From a checkpoint of a small transformer trained on Wikipedia.
Size: 16 layers, 2 heads of 32, MLP 256 squared ReLU, 0.854M parameters.
Training: a variant of SOAP for these matrices, 113M tokens, 6904 steps.
Each number is 500 + 40 x the weight over its row's rms, rounded and kept within 0 to 999. Layers, rows and columns count from 0. Numbers have three digits each. The size before them is the row's rms in percent of the matrix's.

# layer 7 MLP down (transposed), 256x64, rms 0.271, rows 43-149, columns 0-63
096:493453535471441481476433486438506413474493474454461517551494575490527442515420464546444499478499489516533526494488493541526529556522561476507467526458503424568540528439529525512510570517570478
095:501488444523562470552456473479466547505547473529467540476466458518543423438473525484494532522493483483434518406491572514447547489566503515524503531457514495447570470491445439513485519539574558
102:418531461515447486399567532487547520551504524483510518451493466512452520554501563502437473479491484500483502462519494520500532513479544538499544395488472585520522470521522517400497545554505546
090:452521494473528457522536448496449450515468505497476462504490514496449470530520524477523507415477488476500524552528523527500562497575588524451490527465474396450449551597505553515438480528502436
094:496536465557456507519534496498476427448534510440499451465486509569462508543511508477525407477502467503490484528530508483481498559520546503530572530451509500481437524532513556476514565574609579
094:469482477509514513477473489486477533446500513587485394493487501487452503435533462531559582525432479538503501458546461435544532514461494558481553502486462489532486446539446552458468448463447438
102:491575498460492447552481463456524390474427529509501456524463517485495491461501513570457525547519453499512454489584533511513469488528543549472440551548504480524512583446454553496542503540452512
099:482496557483465519453504469530530541526528490517504457431446564480514502493470474532473565469520482502471616504552469543543446449573560438510466479487473491486547576423533524489535464552527520
103:473532485449508485427429436491446427470473479498454512495475491552469473540460524608539500420412503484555530515485523492485512528489556430557482515473516513447513492558485483498509546536562521
111:466543413518521447559537447500523537490465517508445481463500484514503518424524537548466555530491459424513478483503457550421531505423494537532471418565511519497488496505442477467410512494457500
087:462445492456521500557498504497470499495445482526484438521450509398434468510478560571507561482537456462487526556539525496433487423460505511463537479525482529489539498522517558441552463491413541
098:589435462523509472524495558534495565467541563477494486501487516482480557528572563452465601503426513491492510440477519507476487471441484418542434500525483499498496480508548571508482471560510486
094:500489486511494615460501499503507503422447562440516521457508466490499532488462453475483520542530551471473483509550551459474405460506485504516451522523558553475598511501575425479545467489508507
097:517517542487514608539519508415498562487465509489553531513572480523522538545490539475571497531544537456472495499465443456478538474425431505485521596505538440516499528539456507469563484511510526
102:509513557455483486460413514448487544492521442594485486410494448535553544543528520512539459587543508449430488465493490448494529515442525484455535538561506531479531495456494446515528518450502497
112:487543552508468559473402500558511505507523454553528436495429467528506520573534530512580448473482466506521458532500556510457487471503462547562435485470491502568518550463476475478476410477514480
104:527474516475499541547455510443509576550509435592492516577462521447518541425558493511572486504561497482457482542524446475481471475503564573471501490505556531467505550529456529533490517484443464
094:462498526492515531522449528456567551520472515519533496545484461504568407447508462542490495473506550519528470517432531458542494499488467502545472438525518495465486574529471540464483409418591469
100:540564417486523467452448514479471536485464532474463517489507488570491510566504559521520444493505558522413493549432437496483471456449535430509493499545553591498479525458508497477496547476458549
099:572483498463531456486520522520547475509514520413515531512540559590529564552514518456457505475464471484506446517504427547499595550506490533590488510453551531528471487464530513494489553529536441
104:406506519457489471430548481495534445463484521495543518496463519475546463589513435470484444514470471488543477485484440489543489503514538419579526533452551566464476498478537487472480527577550469
098:454471520583510436514473511552555462526429470525478430498503556538488484446495481485498539511527492537480481468594423487488456448453576466589498548429513515524493507505510491461544454460507484
113:497558499491563480499461409504503498485451504545512508559510478474491511463459466523489480475427529448504562555538506448534465540501474540564412435453469538506502551530499515437464436529587474
082:559487516464424523432445502511567567494482516494598487511547538458509441493554516531488479509471456492488506465499459471454527489474538564520497524510589457459504472454477476505497437392498459
103:443508499521521456470496520519466438492487451428463477430494504466494563545523520573550559542469507459528539484536444537476581484522549575459546469475478457493518474537426552529530482501502422
102:483503522473554528524443471487453518460539555553478555485515494585561554470547481512457564453481452462494533537465517544548535432475494448551424543470567475531521476524452528490562530500451483
085:488554530423473448485536508520496494522500538494547516468460519525514559456540416482508564474469528521450533466505406531516533513515442492549493562523507541460442510513551530457463431462412442
101:440544522506559508518557540564573525446519464438456439434493474538510500477558475502528529481533480513457512463557473508540492523497547541433482488521409527518481538459463481466468582543449545
113:512448504525493505565446543438443531452522553465474513499493605487480486499465485519487462521496477492574481582422492451506482483519621498499491480547482473544505530490530461491571528439549487
097:437503517452472523470515491443504445536435529543523498512504566502482569490502508432542430493505495531515463508469462587536485554582530516559431576508562519482469490589484512528487507544474477
090:562529492455474524532444508508490607515519492492468506542475523489556532462498488470511580499464486408525520534545523522490498518514549495619505522435499500494472545543530511471404510515566447
106:475465545448462458536492477541534535536519508567513585564526516417444481507504511509523529544490457533501493505449524425464530524410473557494455523538501500527521475518406514528558521447569488
097:466481504539482476524489488508494476595453462493514501443397511574530476509456550469593482485512476505497557478507568492561425502512480446492536516482508477424488508403511513580520485532490494
097:446511472480529443474513499473439508454458523508519557523559457494548504468498531538518431543519482503494457506532551438419490614518468525559524493528460486557549524466470512487490574531411472
111:552484536490547598613463506459524483437508527466511516496481513468501506457467471462473550532447498512536612524523509483515536522500486589464489538469511481437428540475477459439505483537511520
103:502481529533491465514537491495499448491546486499552534537535616469475490465549550503470522475554486525466412499534525474459541498447483534471476494495597464495514421556487562518487426511434559
086:518493501561477486531490435544545523520460463491543504629485446570512484524507438501463554529495484450522500515434446533471459502428474580528478469448514454536489497561511452491493464543464541
088:463537544539451486560499529482465492501526442463507474442427505484493432461485565503535529493520454523528423496550529438439571559484528547580465504451509515546482555495506473564555473462473477
104:563510458552449491475494446530488531494441502510471511588471499483510500437535451525559507425484464513456543490545440454538438529435500431517495476504524524469440515501488485539434409465441522
102:494458538500510464519439471481476540366476548526452546504558494433504509490522490477523475499473611489500512517481585448480521440472489521492510493479478542492462507547520571473499427427479487
106:544562513512480568548477507527525528506481487499529529513411490499519491476532439535494505536505495531499537421500487404560524587445419584509542476456462533467469514496425534448484522470471511
093:451491511459531442486487520487433479465509473528507455517466458502533537472452543489561620491478489506484481458544490480435541645514557472530495494482520480520536554454458484445470457483521504
104:488490477504480530459436493513527442484420510581525454512444436491480559433477558519469469515523501573504462531462465500538484469439484466562448552468504484594546485475490487467544486500585518
100:481430491538515528472535452505468551481477513445466460579462543509564507564490490477490564528477483519539494515508498475406507573443516438495504549408486490504505468490480544510538429596512475
101:417473451559436468518496513480469467550536519545506503554533493538503517540475485523523469518514492493472504439533483485414516478504579537472470468481559509530412517533564404552520512425482550
101:501500513567513515485551538502503542518449409543506566479451565535516511413494539541599481553584532499476472452491528498457478530466517468514491518549480455531597519504565485475469481497491511
106:528471597458408466513525526476518513554512514478491542433548458534542536467433483469601427509431440491522547520474486510437479536507497473495540485520485522449486541535491495559517549508546520
108:548536463522546509501513487495467453528453528467519518476501558497568494504570532508467509444456458528525539484578456485507529477570374528498523480475499573455577500542465523523462486486457423
102:538529514467460544482527484479568475449493582513451507509518480497559543526497566508440487525445462498489508371473481458594491499460454553489476525491560525434513484449457462524530525533520465
096:489423520483498432469536523420455535440478508542559512486492536478477582498507459540494466481480478529479397488496424443526510510517481488487455437493532478432479574501452516447464549520550472
092:455463490475458466478556435567468501524454549557423522518517488602547439591539506447484472519497511553475488488429485463473512522545541499495456487552445553493451486536477539523477469512484460
103:434514544550464437528509514534501529499479502551547458547461483485484428460520455498552451568551561545469509461514559481489459513484479452543456478549462513516493498493568477472456552510470381
086:521444521439417595504499521458533548518494468523527489513462516520488584512532514482523544455533481528463563491451496508508522503548521538566516523513538535554598533477571582506518492446477548
084:474539549496492502552471435557537546527416556497486463495523478568456552457520474486469566580488459486499499483462479501498467441439552488535451521534531535458528481533551511451469585517487427
095:441461525458446498510485511562428539543554463603491482470440513548498527507481470541535498447500481551485527552484470464468476477509493425442512503410533465511508566550519469504543561537552522
096:477465454517456372470396486496511549496422487553489527499509543486518485481458498512486522512532537484491536523445495513452464511599533501471500556525562498425547514516484445486571522511481533
102:519542506511497491495504497538458475470476463576533508580578482541532501505481448508541485500472492561498510502392552491449541552449434553535506493541509525488485492569493575410522502533570529
101:520493503566480502448485420518517516434590589474531594478478481501513507484517536576498499494523492505499494513366521520492563493492470487500524569498459500502493581466533531484494472540470460
102:500562460459529466455514478484520483500511545520470430517495572501495463510505552504446545476484493385503552555544552526440536527527567479526501524571524458476514452517547528465515419549568495
103:406502512474478542507495502486513541584475446487455432498475390480505507550511501489492505479478524459492467493451519533499417513502615498477478580575443494506492507465516455558509529546505493
110:510576445541477490516489570572519521501547428549452521539501533454486466439505480463492557401495528514455457591544531493546498527538521562539502516502458475585499559528501533515504478488514514
086:527424484565516457429449523512491539452549498463551569535528468522501499398564588520544511511456483511485511553536441472438499512499507485498536557487531465515468478524450497520531496446497580
096:524505513491516434514491498541537508525443441513512478533522450491488474539526494500554502589406488459502504512413493532478493526565432515515451541460478472458417492530516409509462452456517422
105:484501530416490449557511537505542508498418409534472514534538515443498530423488474550491507519535514515556522504539508472546453521498495577465442587456568552511460473515465508492524434474526536
089:442493524472451501426535479497626495516567554521503476556487575503450496450528480419537460549507507483451511436534456485508512476572496458484546487511533408467476529488490535520462497501488482
092:542586480480470438451455494547480477524520505440541422539459505519606512542478503520487533493459532441475530458468525502468505468474530523478459468499498544582535442506497509482437513468501607
094:455452498576500423542456415503532498500434525492484493545521537541506447514450492463511539558524523585504517497536479622517490452511474496461425593466489528516503486498503474516483518516544471
094:468496460502513554520469569514470498484468469492511534479456479584485499481528527494529513509471469474441452470451477567419457412476474472535514500513443426523580420499510457520555476561460442
093:537543468524520429601442461478480526512517481518572500468461567546497532509527488555555574510540494440458497501417447483552423452479498527487510507491513578474557507494534517502441509505475468
098:462480561545524508477491593503512486434464523474475436465455534457462463513500517447529498514443491494473430498513454567464472422532548447456494514524551518508536499594523516463491585441503475
098:582595531501472547569487450500428513534489546496434473515494542490444574473496542525469492474536508493480549472517504509470463537522514579534467502558612551486458519529531502469478448510487478
105:549446552459563524473523481449522496418505495488483506469470498510508455559491583488499458418461474558534446479438502506495550515506529509522442531507595441533427481494493544529530558439502521
099:379448473510435529499529495577559478517487554495530490501553482467475448486546501516524598495454486465497513539564502507509461496518485478382506555479500512467532533517502476468468440526549534
107:532511502610546416544499528531528556467486514488519528521514506471483490560489506529581430491519469429542446539580469482450520479496508422483488555471472516523485535554451543426484525477510475
102:451482535513478465411519485430525541562537541503509524511489464521521523477569436497521437495451512491457477462502461485446502550576535372521514392476519518503509535487510456504508489489512462
103:448482460446506519508480530519527541486487526498525572535451512556504495480398417500525510466444468492482518497484503504480574525514499445501557562525484529498527586493468580503550432529524594
104:411483488516467520465526526438516533482454557495534493507525511430449508523516555463466518442535473535550474504522430444540524463468564494475527443544565605470448479498550444517538525491460486
101:456477489512435542522577508543530535455529521441521479434475543393435506588454506501506536538528486432509503495508473517521527574489543523523492528528491575529507536544592474497517463495461503
099:483457507493511537478535527529440489563452513479472498475485471523579482477452491477534558521512443424518427457439553479520465438523492584481493545583460478524517443473522456499551460506577465
100:483526444548480553496528473576424524452483581530498526481502569470522502496482513500511549491549502469513522513456563510418555529572461448456500522486537468467404427550484478497521440497500526
118:535461474501485479533531500567465599434529495508447546516460453533474458485465595555488495463448502601507524529548488539486532476517496463511470510514481550476465509521480544498532549389466514
098:514433502575459502569470511505502466529525503480529451426498513456498429527423509541575481530456455499499453504504553454455576562522550476483555452466463557515470533482574472527462472490476490
102:479468515456505554572528572482486542512454486551492483521469435548538489422532531513507586505508492437490460452441456452477448504508503540486539402508463506522531465518506545589531518468519446
096:522558521477529501477536474466504455502491540513490498539422444447494545525435423589508505489433520557515581554473539387531502513531477520479510565460479488497535419538511508506516459526507504
106:585568512471572505474518507561542527483456505524467505567479451579503508548547493543446471518442511486540488497480537577488444498472458586479514517498476435476452518524494488551526480589538505
105:425486490521480518539548532513478525491528536508475528468598548525465559532546523515430485491512450526387459467507462495562451548527490517478503468482551467459514458496501407556497573486528471
097:526414454449469474439537503443529562502559501475400500457475416486495525483577453499511490499474498499513451543430518522415480450530487465515427529488524482485463513526503529428508489540480521
101:487439466570450541499514542511525572494556477488529468444499509510524490554547483450614507554521508559446522475482518485466605511521493523473552513501502506517499482488497498607542467468518567
089:505568475528453502532472554537470523492508533468504515496513479562533451495491570500510487613465534488424498458473480529442437503474510478577562492498520547548562512546594466525440478508506456
102:450499462494493498490542429458547556467496542488442496435468508510507517504525453475494542485575425469526462458457435522442492510478481532463505570448505452441474487607464509516533463456559454
116:441522508455516558441516488477646530525521478526515472447509482470496447441488534475520440493501542522488496400462512490523466505529496496516501423526511579522458590504484489509528519474498438
086:590479481490484547462486513523551462483438534531507492523589448538532441476436497529543498563450536506531463504474523458486488466519493550527563520489546565513503557603469556435489478519535509
092:437507544482403529475481496556530523534512497484508433477450505432481543524530486538515595444517530459443544473541462468553513468560528572554496471458504507481473517466471560448454512435508516
096:546466549460555502496562524496555491494468510424502451502491468473473545534522490495557545526472543471518559527440499511434503399526567483508472488552544490448491422473488448507534586466450518
104:485474524452465425477414476477538544514585500509553481538481489525526521481525488494479497472513548479457543554477537511414508549522518405470510549504451484551562497464553475510467429474539425
105:541476488603501533505487543493426508517461570452521575428522524638483562505511442442536474519526504481479480525477516495457494591484530535470476465499432497527506525483511500510525489481526499
085:552484464487471435478491531489563559551625566483521517473516540543519533491505484441544470473505475521453489440489493502434455460523429534468534527446541479526477533443503593511516517497542508
104:542486531557403439468502443570487551492502517481534468486480465474486466492574452567553520464526511576505453458590501470551493501472482520508458477506532498520475511527553468566463423534542484
099:544556462561531489541514574499425507420486449536480499522511540499515522523468485486505606534525447517450497529461506498509484549529491484544450566513563479543478488573467509510419469499529578
100:506422444535524512478550432556583487577462498471515448480432476410558488517565548519444523463506510493557472523526528495458464478487529517500546505532530490523480499536528459548543425484473546
094:544565424514523467474549452497516479515390500534557474508492482513570480401525463498520537519485463483478523467465467495458502493493455435460541486573476494451482554567552537443551499514462497
091:543517479484522485498510503451467483579460553472497483445474472617458536530504562480509488530475490526454452477524439490552486553464400498545493480518568561507580512489491545485482468461553459
110:518515482502545506500518493536516562524525525513497544457565517524487461464548539465474489409489521539456567482548533434507561485511585424431518516460543550433510479516488477492486397536515453
091:496503486553492506523511502478494535491446570494502423554462478555502475447515562505446522532383548483544504546413525477411502531479489520497569465524428482481474505483533483515524550555494441
092:549490487519545401488507499470462497466453454516516502549465518595539517472513540535492538534535510416524424529481462449497504501529451553575529522506486616521528553548486454484506525508493537
088:512489581458508518495468499518543567507480520586529466538527495545471522520447484451556555557532445458491461571434497536454513479449446530470460485484551538506477519546434442506469524426550499
104:557413436463550524509376490504502466459542540525546513436542489462487454523590465450525523425492530515488501452481483487585541518508515528503490548522451466518536488508526532523459513485540470
# layer 7 MLP up, 256x64, rms 0.279, rows 44-150, columns 0-63
090:479511486461517472450455590511533502526463488475522431562442551457494554544466450467465452540471500534564519542482396470549487493497455492499510492530492506490532499495546553583480513493444588
096:477482458547504485500481539443584486486516521514451474469495435481476650569490501426511489494539471476511538480457504555524523472472595496466564474482554415506500510457524487499495507498508476
094:493513502576496497496550496434549493498555451473562493503496551518432513466506506519486507594563557521503463394510481473478515524451435525464588467515479526492550480444429482458513491441498488
083:497492415389487447496486506472570543504532497530473565545513495410507539501469492518501569487482517399509516497474528566456502516516478487466508442477439544462492449473501529452429473476459506
082:511540491453447489489558503516481458513433517447458578546487469476486497575480492548457546451546482491494490504458539554529510564526511556512402563513416422530535501470446473519485513491539533
107:442466432519466527424380511435533535521530486449506547496465534476505476537508429507523571468516458514513551528563477459526473473536521507531503527461505454470434486492490484542490526512599538
092:548518488442504502505491574524572571478472526444527435520445508498470499487515509497446483413531475426403509502533485517555456477498500509479551488546493399551469511497528527521430532466495456
102:540470513511501528534496521500545558498565413457536553567539509500470455519531389443524491533518475481472529449548414492466461480498449540482530544542508517552530479460454545513562523557513531
100:494460454512526496532499579505509560505472499519437463486592481482509515450519513371528393484429492501543507501498495481521475532456561541554526487542481444510513550485480476507550551488488559
090:467558413530457556468483543529579534501577507507539485476468473530500476480575440461540481546518495551526459534451540470451497521514475504471478421415456560487433444491492538495487499505535489
093:472574400486421491494495514551506446421577495444511498488508527506492475440454479483476535497506473502479494548523446503439529513577479499505547451446508563526497415553572540500494479521502519
087:482476450429476515484488446504528413462467496575566475461511483501516542466490494497496418492569485593546503500515445504548501516445474508521516469501492382446492484593516492480496529522517535
100:506535475511515501494450468526548523530595592519463498502458522532459595571507521597536514553511483477541487489491501567559431538494496548544531487523510481492479519527482434525474519483453425
092:492507512541502501485565554472401451512532510499425463505501507521482474532539407471530504436470561442489470506533522514562495387449501508518507525466549481542498491550487525421452515549538524
112:484520506467586504591469572449483545504518517478525560551477436477483557540479476468484470512533451594455504474507463497545467496493571531495523494496460505540454534464479412549561490460546488
108:489481520480474491512550515484548561509622488513462458486511461486527491483474522486561469511526527484588442516476564483555505456423552468471502444562441543454505547490575506512461515434460503
115:459463444496478530463478485502487529443509426565519547420458496471450497495492535400467514494517456498520517533563440476456472539461515565507495491466527495494496423567518461520534503503393547
087:492496485591499516489459552483488474451511534460512482397512519499503538550509502515632466580458462525511508507522408529554521524487491536530525467514524489442516517444479522480517529470448424
086:560610554463558559472476486501466477476503485497493508464485522482492568488466555469522456423474422465519538532472465468516476526558486535509437540472531412508548500400498496515497546477509526
103:411439493510537523542479515553432485483526491511524553456456479467523488501543578564414535519501463476546468448512512486554475600459558475422517457508511499528444520530475520493529523506440509
093:459495500511546485496437503529452488479551524525485504454499528465484481453486492452503531527421564488453554509538549452521433562456542468482488528544434588416434509515484539541498479561507573
098:566446508525531494561510557518544526459553487477489522451449510447512469536562481499435508527531512531493501406445446584485494473459542549520451519477557509516558516427476471568458517533542488
081:493523470466574511525454484388473491509464459554517456527535518420454565470433505500483501489519471521498562498569519507529510510485540531565450463533451520432490487557486545457481450446523560
099:501478470569469562497514449468540510480437491479462550510505535522457534461499507505640439518546479508530481423551487525532465501451476437525523484517524593492493480528456463537470550470480557
103:557492453527490518480421466543524475461484488527486523464540506491446480537527516497510510576465429498509500508565474554503488540595509522507576467521529478506418501545570425457514570530467433
107:517498454461418472517462565465523521527607539473433445490459536488448463401441565485541525518531441480506486499490490478513518539507481519503505417494464516475522436523482492467458538544531554
107:455456431511557488464440544422463443517458499520494543555454513485490489538475508555464461522427516545507575480515495512479518519558410490564551476498559499532469544558542488516469481520566467
118:538544508482546485451497553508514544500526547431453502517474465436543537509497480468476488537454440535488520550440543507513506420555547434507452502520469452472398518505483554508415495474573486
097:440540477423528438596557468479517523537496537542502550521539392465529530474533484504454490558440553473472512495559506551479487517464455471478556527463477529477462572536504459547465491502502514
087:432441469435497494466499473506532446512500526531499470490514499506502543471576556471525428456434480556463511536413505529567548507541445547461471466499523428493470544518470552475526502590478535
099:437494443496467388502529467453503464554505511466455508574537493492482565513449488490452525534538476499465488554558517524490517463512510554531571488492495557540503508530513500457435551531615474
097:478462406545521510543512507515475520436424504467516468488539541502465480498508525488459480520444526561486487477516469433548513616494482573440497522464459498532455449499549527465539531570505569
097:487481504449508440475554556561414457477525503471490585491565471498474504509491486583433469513508447495440568425483496506455466476544528468459564516495527542505462549564536507510521518526440477
105:484525487450519491451465477501533489454559443437549511478431515473517526472491545483511509594461514422526541525534496475547526514483483409465570497466493530555548462557402500492491515533483436
092:544449542522467539498521591501485492583547528482505458491554466417420492529508481523530432506543401489472562475514486507518484494465553519561483475523523525551477473484567487531485491446458559
084:523474543454461500441475566513462486503551533496488429456455566469485532464493479465512457451542544494485479473545617495503507569523481492523570455446449570467508457517527564459496482476448475
092:476469484521522548446516486520589423415505463488524507510487515509471463520516420437411555416494524508546551423524463558540563510507505441476502522532500543485447499491515514465505476479552522
108:593565478484507483379448535432472501495504553468537502491465459457482511490505558534588447494509436538571474493482492534483473508523484478572525464518515442525433535455516500512464455502518488
108:521539489561439563465515461465472457446496454520573530510467517407434500476548512512538523443518409454507460501518443543536457535517480550553525505483505471500538485519458504538461559438445476
096:484558532472490488430515440549565482494521517517523481454492468479562564531476467447474455488531478493485541485561510490449474465494566558424450467504594499479493536537505433478565532448526566
095:526506457488529506525472488449503496488450505479520570480493483501538447496461490537503524473509469436495490537496497551421504471555466462481506379465449457530522546454561556497563527489373525
103:501439442527492459525537516482536469463546450486472530519522516473493499573519435457508525502508550614503481472517548500478589496490499458556512471505534445537609539489534475502523480555419524
086:446539491515540537552528494491454540502524420577470431508470454434506515518548542546564459522583568508550443533505431561466515491501526512471518512489488439481556523475512590520485508489481500
092:548490492521509561494433529465452487548447515481601533521567577523525519459451453433498470540457471443465495490564517551481480523552495465487546453530465440552538481517463479524572511537477505
096:519442483510541518587521490447463526473456535487493560523553610474521504503554490510550467540484544440431477549500524505479501563527405555498483483503495416574488487527468520515451528485489508
113:467579531551509505456498532479555538535510514531503473517454543466521514504587464464540419523550455553559478546506520498541511541481468509491558461549495497509521507408483513379477539480510450
106:456510452531533518531482528560546521502495492532461481499518449532645429563496510499441540469502572497463477474579463496515484475509517486503452520474531418512407486506494478449474505523501554
108:474553499514478490525511547546475420640488433485516565465495549495438451465521558496529509450480503510507556527506511544443502529506420461499497493485492504579482523548505516560556498519494445
097:533520537486501524532489500509531429498504458539459495487471531527512554530513486528552469539599528486433512524619458482486539539434525442511540470461439506426557501440528524431481536533500477
091:480463483472461534466512524481469480433500462494555499453438553533511524450548479527506458374519479468527577460520461516529511432456524461495482513493530435486602477504483498469497526581512553
099:528476434514419456536518515507542527438474542483455462515542493518525505462455482573511436511507532523512504445509549563447543555509540531430535534572512519492514511508505489527492566451392552
088:412536439454465465437494574470487479491541479488550477434522439561522482427545456464464572540528500461518480470582498521475497467535465548485545539489505563511448487531498505471498461505539561
095:539483455478561487424534457465457533457495500519476548478516502463533460413463525455467517515483507496569515482440513517579450598487436530458515470497465465547544593461451505477511516493531478
092:485495508458502522520563571520418497539491477526453495400501510516537529546459539470543464489545526465487558514546524548421488546515563551538498432434480498563511508521445459468546547450500494
096:488534495413539503463487492498533514541511473568430538529490469471547571453451552475532520467510526481559555478519495511469493461518549557504436523473461542466483476528458490620488494431554454
101:562474493560474514487457502559493541501530428488437508560444401510513531465488456530453473485542529527461509525538518549531442499477451491503405469517564495447553497477480511514523560561453449
093:497541492423536521564472535531540535549543544435523515528505409466531536518540477528521512581513584498472489545511465509511425468528543485537476434450523467518492538488454533446566537498461456
098:516537478500501466483439490513494510538461495490544573467510533486482519519519476437515487519514496449481548542482504446515560551519503482431518485558520471584483552389576510408419518532481551
104:594496491497472526547531469471481439507484468573467537474432611491464451524485425514460519507476489577526551503504464499496461521506452508484553419470537465529503540493511526459522508498423439
098:487465498461570439580477522560452535501493523517491471447483507533516575510582479476522407553448518415507484555524451479512526501450549487494524442501484521540468500432502458481497572514523542
082:450520536437564524540494437481520468512436571487427454518517475428488536486531471507490507512521578476551509450523507532504519445552585545489517444494488527429564545516507539467475428486490469
091:469429481477496503468549452579531385506483503474562483492535527494470460477464524448538504535510549448532492538528506529483542486451491424528458541466486553556520544478429470561553513549486551
104:507485483492479547482507510501491535527529521495457496434464496451398500554473514592463514454488452500493465477515469529565475493531543541525551435581532404420546477477508508547519537446455479
090:444448523508510449548502509611478397427464403512518495501473499485510549488543537510462519482512536546568467554547486510447452517523449485520494502486515445493448514531510463534491549536481439
097:448397488489480490508526483403487440411550494464528477442505581488493505471560522585515503502544493539502522478523503532495439475518510470562499479556531521474545507514480439476505544462423474
096:472533465425426462432484581529444536444568508488472542515438515440480515507543507511490494537499482504577464500471503556565563543509499476555507500509477470514455541475463460540511488437499414
098:498453523487508536451503430527455533545521583399457502450496466440510440477485518525513530544457587550489494519544486453554514540532524522538494489507483561522402474515519453462487528459487555
097:529584478488544457490472553553434543590476456485492493469484447499471502527424507473405482549511444556559523500511536548461506506511439572476474508468513495441555485522498521581527490508494484
101:520444455490521594473470519446554520451540531463507484533487472508534425522520566521447439496501495525487464467449514555504480549433558477418500491498499527512534582426444537502488445537510535
100:502477584487515540485557513481525503418519460478520504518481543506544510511515546561472478456489531497617547480463487460434505497495507539583452447481510475588474455420454481453477537528526504
099:536518498508449524509510491493545460481522415530460483473525504540523531527487478449570506489371493469588550510481581550489525459491442528440507487490455537539600478470456519548511502505521503
100:489608480526474446505477552493507481480508473466470471466480467513514570558598466495566490489576482538464488487500430518541474436502509538563505482561497471447541451502555510483480525478408507
103:487527449468499468492533475513534483526504400539555496480510460502561562472495514508594506513521497506482551430511467527526464452515463485513421450511491555508516503420454407518451464475486587
111:493475500497480533455510477531450582491567456505529496511479574457480511498537492446503518608527455478480544539565493483567517479491520554469487439431536491508530482490549420453479556515459579
096:557420463554467479432484539522434492562479490483511441467478448472498525485465498519555496582526534545547581436540456481543496508449500499550491473551509502482525572477507502546468514455447564
109:496499493461448500481550456449484448523576449506488527528548489497538568516431523430469492492467482514517597501572504491489546478525524476611484499466466526437545467590497502458529537499475477
100:528459541481473515525451482524524497547527510508475478468449517472582442489499580414472477485478511555500583529520516546527537504478478537527505469489546536546466494436503443425497545477612552
101:526548488564519457596531530542481456487531511464504446446403441495439509497547473523472495430497476519539546520533519465442469505505421526485553524449480492555501555522492482432509475477510570
098:489516460471539452516496527468544506456562525468445524505529486481498476438534462567533523613495496517530488467491514564420460513465452422530500461550558511501440538484513538526429513567527453
105:519564467560481501579562490421519453508576530528474485488476475520414439504468525524514466520508504589459506541544495525452465479526529464525440543465497496517515525524576511514484564469529582
100:543515507458564483517585558472469519515463423473535549487507428464454488509527484492485478455490548462495489526503513537478517512564488426435471580507405516506552502437485518418482538538488541
108:563488515490462431530420504544528512454523516517534512502475418389505478501511488494515509518466539528521461447563546550526547533480499429493470495501555522510441486502574558450417526505526455
096:526511464455464505524432530461536462572491494476487507518439466444562485574516509486460502441515557526505452511446487507472478523513522433415513475531496515558550430500468413474525581482527555
103:475504427508540487601561438485556515511540422537475529480456406547537595568535544475473478486512512491467542488498545481506489470549520508481505496533438522540511521471465451501492437481552508
100:490472499458479538544481485505545424490514467549501499506420476556491482587518532490519488504468507538598580440485497507449594510452476558506472472474450558438480528436507492526538537489534538
099:511527479445505606503456490499531548476488530432515459460466475485481442493512457504497512618509476542497545481464515500494534409505520518423459414475499507535472566535475569474495506453467526
121:589475494577470556474465502523540512523553477504534535523488435470455490520447480425556534502514447521466526498442514476529537443556542526414479460552500461486460548486508518499438556434460474
094:518455494541502512443517465463530455466503442475555526453502495488558504588487433515486470587520495500576510573492502541561482445534502429492521479486562477431541516503467484489580545457478544
096:448476533423569530469507502472439529507543490505517543481448521501556511530556551456494455482515502467597506498499520548402457474457496464453425531479494545479489428487445514565549518490541507
115:566466435586416524515477471520495507513540429463495518545451501513511529402553467571498509484444485462536553492590450460531464512517537467501510449503577481523476503512455512519473519549486497
087:450490516511494510512516519544511543479472494534481519476450539400410470401513500529497568432516571527448552578542504523533445473468550537482479454528483474528505457492534496530552475434516529
112:486469456436542446456492459467512484579547494513510522498504506477477467471570460518408521488536433540591405512510511494562522462457489429472541471424511528502467510504469561519508505501507554
098:484554472518515472549519497497520466497494467525493513469534454557434407513464512506525526559428540541493568464620477430482545514471494498495513487464559481526516517507541517401482519542483571
093:499489416476567461446500506462461536542553469496541497480512495466578543544519487573476478495464499444454563537547544536532560558459484516462484571595479492536449447512498463514536468508500531
094:493454452517479533524572465490503438583516529471488475529569511437583484448524436442485474583448484522532500548518523475484466455514526463527555552546546549489537520502549523450449498522471458
091:451541479495492487494475408447420475499453462546528571550478541469483500510499562491464531448474512471539559507517573492572436530552547488525449522516481460427520471503466415498484520455471490
107:531567473465461534432504497457468504443520504550474532514458526548478471534472455473545467455503486550497474503502560530564525496446498455422452440575515518543460515435536571449457464562521469
100:494488507537438534494534475464608530511465399493486514482485478503486453507514451431546456554500507471548507431545449517460495452442502525391540543480456501489536513513517485549568516540509477
097:482580456524454483426554485523481495479558461514447599509492496451534529410487489500465530472527449527516505453523499492469487474441390499506535522481527466528559439530479546502550507492556539
097:438472508448511494477475498399544427478522505520488537505473483490478520538469632455538502532451495472537572521489542548496571555495471465474530519498504476456518469443557568506521476557531482
095:558533474431481512429516478460487534501441509499566488485430540410454485547491520444496498465567439492561485539492503585553523479559440498518496436461482526502522556492422489481491524526507482
096:463493522507541567472483464465582513506545481434480557574483462546486479513537466400556485585467462507515481463590468535522514492469510540519502455527490506548540450558538447488482502443513479
090:445510487484501504533534457504456531521484508519537526503505499499434505467559521482400475449527426488502474529538454570560586540466447527502546531499466488518448447544474523461468544539388495
101:533437511476591444571512560456467499501477504479514508462549481480532443529513530443503567484497475491556551528518539525568459493550507486527425443548480557574477469490522482455438473558519468
075:390476541481446504549518475458497393503513550433504502448504566451451511493467508539484526532561500492502456462528410499503449516520541506447500542503469545491497528546560459555503496455502546
105:481542549510463477511543539515477547543508519471461563580494541467411444464377488509494490557509467487406536471529487494492513542460541550583498476495471533517531509492470485501477534505464567
099:533491550448432573500529466490490474494476483480503506544471486508493494427436535441511464520561469476562469459530545505482525457487539547527475435551452451516511517550491544509516506610569422